config.yaml
n_layer: 11
activation: "gelu"
norm_eps: 1e-06
grad_clip: 2.0
warmup_steps: 200
Each number is 128 + 24 x the weight over its row's rms, rounded and kept within 0 to 255. Layers, rows and columns count from 0. Numbers have three digits each. The size before them is the row's rms in percent of the matrix's.

# q: layer 5 attention query, 96x96, rms 0.265, rows 90-95, columns 0-95
# k: layer 5 attention key, 96x96, rms 0.244, rows 90-95, columns 0-95
# v: layer 5 attention value, 96x96, rms 0.162, rows 64-89, columns 0-95
# o: layer 5 attention output (transposed), 96x96, rms 0.741, rows 64-89, columns 0-95
q90 073:120121131134151110090131153189132125128133160161099105117146103113167144141120133107144108092158136128164149175111085118120117168143139141153152117103161115144123127131121115149131148101114093129173132124096156087153095129152103128131065121128146138208126138099151136111117124098112124151
k90 086:133108165143138143068097135118166144115127159149135128137136143119096158117137063151137121081163127144118113160074137118136088122159158118129170120103120133143114111138137116125125124108151095090162142129109121088119127128154137094140124123120192087142147172106118144119140092120165145103
q91 075:138108179098157130160146156094092104091122121145109147102149150141137091127154105093117147119143127183128162100099120134120106096100147125141141128123119168136122154125114141133141177091133143135145110103084129137114097149099175120134181130135100089126128118155122097171155149127113142083
k91 090:146123136089160132133112132163107166132142097140104141122131147148131096132151132102125131154102077181171139139133090133116130133079153132152115108083118107132140137122102110144138148057124175115117130131077123114139135164130165123149163135134146133104120079118094117137117168092138164140
q92 076:134121115114145140138140102158063114126131121102052118124131115168129128148106166148126137119131119150088104154154145141144139111141139120112118194110095070124117142151125141125149153118131100165184095080158142127106169149125137148136099121127171125113157135102137126135128111154118117097
k92 078:144111126105127131147119093094127173141105119137113116121166136159106154110139098138192113101093158137105082159146127109143116143154094146097110180172115076110129166115088126130122111134119104126155139108151140124137175131104121137134078131154134124138121116102162096156160139131093136157
q93 076:122163113167104194145075113107107104159122149154129120088099111149127082099075129107150090093123086171131138127136121116145130164127143117121121104161163120138118138102136136145103127106103141159169131112112123133134134163103158158165143117116154147114148136115096097161144128164105128136
k93 079:131130116155118131143126158097096136153137100156106122081114096101118105139138132121150075130118128136121101133131136137183147145101115096119155142134152162132113142156152133140113144090100159144198123096111134097115101125124190144120111110135116129126139123083090144124131103168071146169
q94 073:138133093120105119155147131132129141133117188126162139152137119142114115111129163141115171095158155110155128110103136141147120116077148115118114133115144141161153098168128078097119096096096124146112123085146115130183097139103161135093121107080149146143164131130096155108105086162115126104
k94 084:129109062134097145167134132141117140125110149120152127133124148157127112101137132161159127099100155146153103133113121146165116158099139135110125128140160117125112065151083119131109066103138106139090105098137101187153111137115133147101163136093135148138149141143171164114168106140111134133
q95 073:128115104115114179142115149127138167152098125102097089160112126129128132159136142069160126119103139091136110139161149136095122123095108145116165129128156140134128149137103178136116157153113136111105099139100126095148121097083116141105084153138120124148099163129138140162170129137154197107
k95 084:109120144125121149113146092071103174123103129131156116150087107161126102099158140146167102106127119088145126168151114152118135115149110116097104123122146129121139149148136125130123172168127154105080091142103069104158107107120109129126130144152131151170112128142091169143130098170094121126
v64 107:092134128148188128142098154153129118114152127131129156124106121152104088120106139130092136116108070144135140154108151175145108114136138119102119155133092099061142156104116118093141116137114151114118124107157138095130127177114098122153132152113145194118111121115189155149139128129117102111
o64 097:111132131126084122141174103120113105142144118119129101107131094102151108134137134128147093177130172103143102107149099095125134157156104138150124071099168144161116097128140145167077150124126149157171117160121117144138118084137146140133137094124125103132144180150076139098116159119150133122
v65 105:180147125112121112126082154125121143068129075123129084128132121160164124135141131075154140133152157118125115128132118141140116137174125096123112136095134103120129117119144174153079123142132173128154094167106151125101131147096090151105111105182113103167131110099139137139145145140111100123
o65 098:083142140136125146128164116131131113152150186142125145090117095120131170119117154136123103113099087150134144136109148137105113104089123176132175135147131105150090085141105104102143152139108111151109162116140115115128124088147177087145162187091114110120126113162157114138111110138139139106
v66 097:129110117155121115106130064076159153079099101128101143134140126107121173123136142147114119116104166120077132124110108109115120148104136116120135157109096130131152107156151137144184137114138159157098161132134182092148085161133131127136114122126109131140129138102137132094150183164101101131
o66 090:124114131095142152147149180181092126149148122159143092110134126133131111139150118080133159131151098106152132137113143146147127129137120106145161079154148154123112134109114115140110090127111135118120103119140082146119155111132135148122095115127134145136142108143088151177082077068145187114
v67 095:136110144139162121128175123154164123162163100117130127166127116120107101095117152121120120160092134133121126187105113125159092141129161127138144103147105115168135094132135189145159093127115104106133096167110124118097108092133130132067143147161152139100113117137144121131139146085100088150
o67 096:133112114122096139114093134095115157101086119141114140101119130116145136155164100149121152146152111132121110092111166146145175122132115104093092127097158150095139158112172095138112121098154137114119130107134152115153160145140130129154072127098143127192152122163142159139122097123151160074
v68 095:150087175140158144147100102135120117082154113128135122109139153102101154157111117127128106132132148184144161122120072119138142120118107173133092108173132137083093125116122127087123170098092093125121120119093148117114149119090159155141147147150150121143139151137137149123187152125138152148
o68 087:104137063121092086122160108108130139175097146157110129146130110165157136111107117131141165143141089086111143140121195129116122114169121131141121157126140106174138104152122149142117077144162152119169112145172121125127107127137095125126118120131138152120125097103151129147080137137083118123
v69 095:115138119102139116094121128096085174181131141091140143121122158148096167104122142104151105133142098152137133136096096121129136089146115134078122095139146117088150113164155165098123166123125147122119095109109092100092132097154163130132123158132151154149108122129171162164166111113115143139
o69 087:118138133157139138185102127134151105067125120164112104131136114114178107145137116162126134113078143130129120133132115143115108185123125093158130128152125128168101127101110095138114091117106119154137128168175169207164097134103105110124132124094127126087132129133129104105115145136129126111
v70 102:108118124117184128131164151088110130090110136150113154104123138103146127117124136101113130085090121081101118114145136175161079148170132152126082093160178133136124140128138118131147145121149106104141100099126125137120131108138126136107160118184143104157144113147115117126151110143200112112
o70 087:125146139126071134129128130146161116177133145100148101128125121164109139131135108122130117131151107146137139146096104124123189152097132084132133171139092107134120126106121134118118096122124136144128130151128146107125117134124183167145084161085101152110136125107131139168102095116043168150
v71 093:131126072120131141156084130125117139151105094129097159106124067140093101131104159141139113152099142163125140111121131168123151182151132125132163119142111141121114150145146107123121120110117092125142130126147131091110170127132206152147092148127125096134169155125104155096113161105095119145
o71 090:130133176121160110108131115107140130112140178125154086152140141103124121123164122136112185114119133097139111166134072085132159102125136149142120167110135120117142113104085138103112102125111163127127103143112110153153104152107080156112148092161140157088081119143157130123141119142181146121
v72 101:129188125141150119082126119121159121105128136123107119116113138136109092116086096159122125087132102145128106150144093146118141105155155151129133128143100121189102139115166180136091164134095113119156117125122133163100139173130132147151148132132199131120153108154114159124110097091151112108
o72 095:138122123132115165183171128104098101111118150123128123140144106142142173136121168114116152215109090149141132095148152147133124137112098125149098085112138144099156118162123112114139087103142160139119132117096099121140157108118132117100130115120110122123086101115152086129155138186110133138
v73 106:134121157084097125146154100131073150142176148171133140115119122154132105175147125099135128125101117104099123080084117109115081124165130131122084123170098129175101113169153124103161144099110126117136123121114124177123101103105124145157121156140109152129140156131132162156146112138107121115
o73 088:114135115159166123122128174094176143153069087079107111119122150088104154120123122136110147125129152121147167141159133158118133108099120146117155147129111131083133131139127145156108117202145134123134156135136128098147154113146116124130146118101145090118138059165120091114124099110141118127
v74 093:152097149094159092107149121103152137084140112113119176129138120150109089133134118102166121156151120149175151112144118071124164153106138164176124101085122141113100145111104106113132148088128157121114138130163106135143129147191111125155151094134086110152165133109133111138119119134124129127
o74 096:100140088148137159143127128166117121150135137143134089122135143106113172115134131169107168088128155103055124177117146167136142112179112141072131107156129094131167094143145123143139116178125117095119116127112126114109129098093101120134118150129149131076112144128123172104122125134133133141
v75 088:125165105085107155128117130154111168107136103159136135139082182112162096116123130126183137144118120140138142123116179151128135115107089112131098110099135093158154115128082162145118109136159137118091153125087094143132097101118087141125149129103128172147165126103128152118137165153126111103
o75 091:165111153141123061138138151122140068149144156110119128136144084115115152124120126132084103096110128162120104155132103102091120139169131148122141115126099159127110162123153124142125137119079123144170150119138157149141176172118161119124093145159115091126084114139146082135145120126123114164
v76 093:163128119118128167131100100165132127165142116106096085111141110094123162117116120138159116089106085140118099087129115159175134146166161126103089170111116148128122137128096121137140123119143110138148177161124083122143135122140140153130148142159175132084137118105096169123133115131122070121
o76 091:090093094162125097135169156136146142069090154110132121100105144161162083133139137159085158131134142136131118147149131139115091118101107145162141076125134116150117115119147137122117113124115175143125100111118156130128126150137124115101116089102144118116150139185148142153098111121120187167
v77 089:170116105145122120127137074143127134088104162123097170099150148117107148122143170122189185142177138157127130158118123153103111096148122085156144159095107129109092143123111169133123127161102127118102117136142121101097159129137143119119135108092106116120136127138170106119093141162123136155
o77 083:106162154122121125131099157156123106153145110144177094166109083105133145133096113105108104125074099117125112116112103109153158170107111170112147090143130150147131114118123107109155126088173172132118120134133135130151080130159137133116121156156147117146073134135101164114179124133124128156
v78 092:098103108107123120122112126150156175091133113182097109115141177137122107134109118098100155183116126123137118085134127089132172124156143166124149111170103082137124120086144119133146098124146145140110116161091108114140151121131145153118104133136143152162082124109155116132119097151147179146
o78 098:185161162133136132130090155117091093143159143095161148124084104134124180144172126124165096093124137145090134163132120152119067140106111134160125144104158150156147142147109154118102145121131125122139123084144125130112117163121109081138140144107120103088167104129097122109105138129123109132
v79 096:153145132115117125158086147131134149122146096130161158089113134097146150112138108113103162131115118102137137118121178117153141136117128111128136091155106148122104115084106113137135148151109181072102142113160119119125112132148112176114144078158122117156149163143172102105141195109096122112
o79 085:115120133103138158120164122117120095102135160147091101172148112178128099110149170118167093115148134116098126146125086164100143137128114122132133142117148112115160116178149142107127114101138104145132136131115151102145114132137163077116099163096120163117128072127089167149128086118160145157
v80 104:087102153114109103146121144136110170154129125145075077117083130130134144122142141159124140141143101108101119106175140120106120148111166064185124108131148133146110106142106155163148148125118128138132153136148115136114127149093134149160105124144109172139120133135116061169170128132138123106
o80 084:150179090151156129109160116132155104119106154097142162169167140134140114119118110105091116103141159126127139141107141129131120109126094195092131150156122117136116117165134110069100140139129139141140123132134124147145118085169122128108186114119116089086142124102116160096143090092114144132
v81 094:116088131150176112132115106120124118135140104160137140128119103070111135123157167114087120149095154181145144123136148139098109146121132177128113152142104116121145101162138136141068124120164143134101092163142118139097127162112091161126103123116120147129123144090077121142120096120084159157
o81 090:124163114134110153128143152143117165122097172093120125153166116189104148143098100133133113117127104107086121167120105132140144131149148096126124123118147094143101111073121136089154161128065129103167135093128147127141137133111177118159120131160107119109128148116175133095120137132160092116
v82 106:098111073158105125123155084123121135092166131122134086114120130149106110144142155097120094107131120143147157156145109126185106147157148163141095106143132095149082157151125158124095156125192097131128097163124159118151138149112117179102106120128134129119125112103150088126141150132142118126
o82 085:148166145111133086130065167125128132156099149143107158167127117087120155136105124157091168175104131132140115083118142117112123132095134100124118137122107156110135095111149123105159136098063156160112153115114136146106125126153159106140159139112153150114147100156112150160119084146110136133
v83 096:100162141106158118122132136148107106108159084067126104086123129145132129159126117149150120159099162146097109139118136104105128100125147169123093080096125104130148148123103082101164139106071150126128147133152115127141157146150140167121132123157118135153165156125100168155098113163148123141
o83 084:121093137139124127170121145124142140159095167164109136145123111091139121092129103069137187094160091119153147106113120113162126131153117136150175125138108148156092142093195177139087114136147131135148111107100150110132125113121139088116166159132119137115128127092117104115147129111123127106
v84 098:128135111111121140163132146133112201101124125127093106132099152125107153207140138120138111119182109112116159088117162129097139159150145143154110116128105142116145118144113148132144127121040088130137088129157167152130107131145120176111122107110135131125093113118111146107122135116119131121
o84 100:149098132111149087079137124127135105167136120144139128132164097132157123095134109139091139149079142138139113161153110143147125074093103111111134128122165124125119124131153119142117099124186193148121136120112089117134164095129146082138135148163098168095174124146119109145146141127138105100
v85 102:136112101108175161121178128090119144105145129104128152139088099117134130182171140171105159169120128121122122122077103102129138105100156106143127137177115105115107150134128125143083135157115117116174118123148114091141141127152119096124142117176107131131138114170099123125120160086102143101
o85 109:131137136139077104137127165126091106137133139150153107088157149130127096081125118105135068105115137110133157139163162163129140152110148179112114126082148148138112109127122127086148125149116148144129136117099115145115112109107167157158106124062135130134131141108148131161129095189119114159
v86 108:140096082201127125110135128110126141116123165126137149161151151149136056128110139142137134142115091087138128168110094133157110135142128120115110138158134104104134164155132106099165134096116113105115135151080110136134097153156157142137120166130124138127147162162061138123109139137114143096
o86 086:122134150064129134123106106125113108131158117144138122121147140130129175146171106121127125123161147154127118086130156091130145158114126140124137133046091137135139106098145130172117139162156144125114128104151113085166160110111102096099132136111119143162098109096181119133158151108130090149
v87 100:152102136118079127127163147146134100114142109137143132163153136111146148155152109102141138153111179115142131163128155124110103127141125094127156142115154175084066121104102108157141143107146117100152107114084114126129102133118116120152099142111105149190103128158161139072110146144113092140
o87 092:131165121102151084145108141122135183128126135146135124087127112116138135111094141146115116134128108125085113118122113161190156123099129139122130109168134113155132123135114122088129106166088165158109142138155154143126142113134113146123124129149108104040128096124109141197133119129105173126
v88 103:116139097108121133111143147131139117176132106135126155062091157119113105152149149121159123112108100134133113116162087117102133119106128172158119117156106174143182171093152099096156126098150133110126110139148138157130128072124090133136129163128112168123119130127123100113134160073116136108
o88 083:130130138136160108164132106147118113114123131110126115181171101118153142099127078129094112126104161107090165127073145117167125139131115119140114135108129108129084084159141144180106087127093111133140104087080123114148132175156161149113145138137146120135147132123142156150140098156159133104
v89 104:162132154108136149105146146140142117139115147113145131108123137110138105127124101147079121114119104137123110093160161133127114098153114120124070117095104085104103133161128115106175198129149154081152111188117104108135138127112143164118149132122156140112188128133082141153144147098134123125
o89 086:107144098153114115131094131104151107123167087139096135158115126123134124145165150127165132122133140115142127127071111103129125096082172166140157118140146157132164131082142134126094062143132119153075133075142165151118097146141158104098110132147127152121120150133164148098146116137129138121